Each number is 128 + 32 x the weight over its row's rms, rounded and kept within 0 to 255. Layers, rows and columns count from 0. The size above them is the row's rms in percent of the matrix's.

# layer 5 MLP up, 256x64, rms 0.0935, rows 241-255, columns 0-63
size [ 59 122 114  75 113 111 118  90  85  58 127 103 104  99  99]
[[211 102 157  96  78 158  99 147 171 174 141 156 109 124 152 127 138  57 141 170 107 157 135 102 149 125 167 117  83  88 150 136  64 119 151 129 144 121 108 150  77 159 175 175 189 155 136 142 133 136  92 111  86 147 144 139 120 103  65 107 140  90 156 144]
 [126 106 157 160 152 134 138  81 129 132 151 167 128 160 145  99 141  60 180 156 159 150 138  70 170 146 176 144 105  99 152 168 149 173 120 107  73 102 123 133  95  93 140 185 162 113 149  74 150 142 173 148 125 168 103  86 118 155  61 109 114 139  68 111]
 [104  94 124 156 174 192 124  95 167 135 114  43 119 128 103 133 139 114 165  83 156 116 146 158 147 104 103 150 153 145 103 194 152 100 156 169  96 148 114 141  89  88  89 111 126 174 166  89 151 143 138 157 186 158  98 157  99 142 142 114  75 132 138  59]
 [159 127 138 117  69 154 126  98 151 100 168 148 111 132 139 102 100 107 132  87  93  65 125 149 171 140 133 167 193 132 179 131 122 177  78 185 151 163 139 160 102 100 127  82 144 173 138 138  82 115 120  81 125 150 133 155 146 132  68  83  62 109 128 174]
 [141 103 115 131 168 158 133 128 133  89 133 107 102 143 128 157  84 161  65 137  79 113 121 164 188 108 125 179 194 111 149 145  74 117 151 158 133 179 103  93 129 152 119  97 126 172  90 137 137 134  79 122 130 130  99 106  97 132 170 111 220 201 115 148]
 [105 182 123 101 105 120 153 147 204 142 119 131 175 110  86 129 156 167 143  88 128 101  84 106  63 140 153  87 137 117 151  78 125 128 104 208  88 119  74 112 129 129 183 179 176 116 119 137 104 142 116 141 131 108 172 145 105 150  69  68 121 120 122 120]
 [160 180 113 148 173 152  70 138 127 154 128 126  64 167  82 103 125 156 184 103 116  70 184 118 151 131 190  97 162 141  39  97 134 133 108 127 130 135 166 145 112 101 164 134 127 151 135 110 132 129 164  95  99 169 177 135 131  78 138 156 157  98 118 160]
 [122 136 156 113 159 196 103 178 202 145 122 146 118 175 150 141 127 136 112 104  88 129 145 131 155  85 110 126 110 147 157 142 153 173 163  96 175  82 148 131  98 201 104  63  60 159 163 122  94 145 176 101  83  88 152 124 167 143 118 113 119 102 116 114]
 [128 136  52 110 143 158 135 165 108  63 116 118  91  84 133  61 101 108 121 147 103 168 137  81 171 181 190  96 128 107 175 134 156 111 140 154  95 126 131 131 141 126 157 154 137 100 126 160 108  76 151 113 136 144 139 116 131  94 188 189  68  95 102 160]
 [141 140 114 162  92 125  94 135 195  77 168 154 178 102  95 106 107  63 110 149 112 111 107 114 187 141 165 178 138 147  87 156  85 183 103 101 118  68 172 141 127  93  94 114 124 125 130 132  72 141 144 177 146 144 172 136 172 158  94 153 113 164 148 109]
 [144 134 194 171 101 137 105  75 130 133  87 107 155 117  76  57  82 135 142 106 123 156 144 112 141 120 138  83 156 118 176 100 157 171 125 159 117 136 152 116 133 100 177 135 158 136 135 120 124  87 199 193 145 156 123  80  92 143  82 163  62 129 102 108]
 [119 144 169  75 124 166 182 135 100  95 189 149 115 188 184  61 109  68 104 135 143 104 135 107  94 105  94 118 106 134  94 165  89 128 160  92 143  96 161 158 186  97 143 171 176 133 136 155 130  98 101 149 110 154 130 156 125 133 128 157 104  87 169 170]
 [106 158 201 152 141 162 160 156 114 179  83  82 120 124  97 119 157 112 142 137 153 100 171 114 104 143 124  76 136  99 147 144 170 101 127 130  74 188  96 116 158 130 194 134 103 159 132 183 145 175 156 128 176 160  98 170 107 150 128 108 120  82  63 119]
 [104 136 118 177 100  75 132 137  67 145 140 171 100 141 127 118 114 122 154 103 134 135  99 109 117  48 169 152 164 140  82 101  89 143  85  97 168 133 130 191  91 111 145 118 102 165 122  79 166 124 170  93 104 166 119 180  83 174 158 145 154 115 187 137]
 [146 160 144  71  99 100 120 153 169 105 120 130 115 122 231 127 103  87  93 136 121 135 150 130 114 121 167 166 158  91 109 153 133 109 165 130 112  86 125 143  83 162 127  80 115 133  89  87 145  91 125  94 150 130 127 192  99 106 220 169 169 163 126 118]]
# layer 5 MLP down (transposed), 256x64, rms 0.0929, rows 241-255, columns 0-63
size [ 44 123 118  68 116 113 126  88  97  44 121 112 104  95  96]
[[ 44 169 104 136 198 141 149 118 106 133 126 105 131 152 174 141 132 158 125 112 165 154 129 109  76 118 104 163 102 167 104 160 159 143  76 134 113 125 197  85 152 107  75 117 117 140 141  90  98 124 147 160 168  57 174 106 116 130 149 145 108 126  56 138]
 [110 170  67 160  65 170 139  89 147 149 127  90 120  92 172 151 122 175 107 122 124  80 158 159 131 124  52  92 164 132  85 116 133 105 154 140 203 189 142 121 160 155 152 136  70 125 100 147 126 129 103 116  98 106 175 179 123 145 158 135 122  85 133 125]
 [ 91 155 140 157 142 137 159 145  81 117 126 189  81 106 115 120  96 105  84 209  90 172 104  90 147 103 151 152 123 105  97  69 124 119 142  71 189 120 129 177 161 130 144 144 168 121 155 192 107  98 110 100  91 113 124  82 167 143 137  91 162 126 132 161]
 [ 92 138 118 117 164  46  95 156 145 142 113 133 175 165 168 201 161 128 148 130 148 118 109 109  81  51 104 142  65 105  70  88 150 131 130 114 146 136 113  72 139 172 106 132 143  81 148  70 137 117 140 148 123  95 149 144 116 102 158 137 185 126 155 135]
 [ 92 128 150 115 149 152 109 118 100 117 116 132 183  84 155 119 155 114 222 146 158 170 137  83  85 125 105  81  87 112 126 121 184 138  93  89  92 121 180 154 130 107 140 128 117 127 132 178 171 104 154 127 109 144 108 187 188 112 115 140 114  48 141  93]
 [135  94 146 131 149 112 112 120  87  97 106 140  87 159 177 123 118  60  89 155 107 141 148 144 166 102 133 134 123 105 156 178 147 119 141  48 151 171 191 150 169 124  66  91  71 182 122 120 167  95 171  89 136 104 115 105 135 123 192 152 101 146 137 126]
 [ 92  48 130 112 115 111 195 141 147 128  97 181 162 120 198 123 141  89 120 155 151 152  55 152  90 145  98 122 154 167 201 174 164 138 142 114 152 106  56 143 116 139 113 136 136  93  95 157 145 116 135 104 147 127  90 147  85 156 128 109 142 120 137  86]
 [139 183  91 120 110  89 153 123 103 126 172 122 138  67 155 146 128  85 115 173 173 118 135  90  76 113 145 162 120  97 111 138 106  83  83 205  68 188 138 106 134  95 161 161 192 104 125 141 135 113 102 139 164 144  79 132  75 125 152 131 120 135 177 134]
 [114 128 180 132 113  86 129  97 112 187 149 159 153 133 140 131 152 131 152 151 180  97 130 198  56  47  86 187 134 115  84 114 117 131  93  96 189 133 125  88 118 117  99 101 135 158 136 119 135 207 125 151  99  98 109 137 114 160  98  94 152 138 108 129]
 [113 212  89 158  98 140 162 135 103 126  97  86 108 134 118 142 140 168 105 150 108 126 194  99 175 114 185 131 147 154 148  54 124  88  74 101 126 135 129 135 171 145 127 162 161 126 171  87 177 153  82  81  98 163 133 117 141 109 168 160 101  92 112 112]
 [151 131  21  91 170 166 149 181 149 149 194 175 159 154 129 118 141 127 132  91 148 103 116 141 105  90  82 124  97 130 130 141 162  87 141  73  98 135 129  73 157 100 159  79 145 138  95 106 133 119  86 112 116  84 179 155 155 127 133  78 120 141 112 144]
 [164  80 105 193 153  95  96 114 136 145  79  86 109  82  83 217 155 184 181 162 118 153 126 133 142 167 154 187 144 106 136 123 136 128  79 134 123 157 127 113  89 135 103 103  94 129 123 132 129 111 186 150 162 112 103  76 143 138 143 102 148 175  87 144]
 [176 126  84 122 149  71 125  75 163 100 134 193 116 119 157 117  98 165 113 134 116 171  69 137 143 124 112 135  82 156 132 132 113 188 154 105 169  78 159 117 171 101  50  89 142 158 144  87 116  54 130 169 117 126 163 123 117 143 153 159 135 167 124 121]
 [168  98 152  85 149 172 151 126 133  94 119 107 110 175 167 130 148 133 111 205 124  87 135 118  95 159  66 134  92 112 200 145 121  67 132 183 114 147 129 121 129 155 133 134 111  87 115 169  87 166 128 109 159 154 139 128 140  88 102 152  70  93  60 162]
 [ 91  78  98 118 148 145 143 119  95 168 152 148 151 112  83 137 147 162 182 133 173 137 102 132 118 123  89  90  95 146 151 127 143 149 105  91 171 177 106 100 158 106 145 162 162 126 183 156 122 171 118 151 107 124 121 103 162 148  35  67 114  57 118 176]]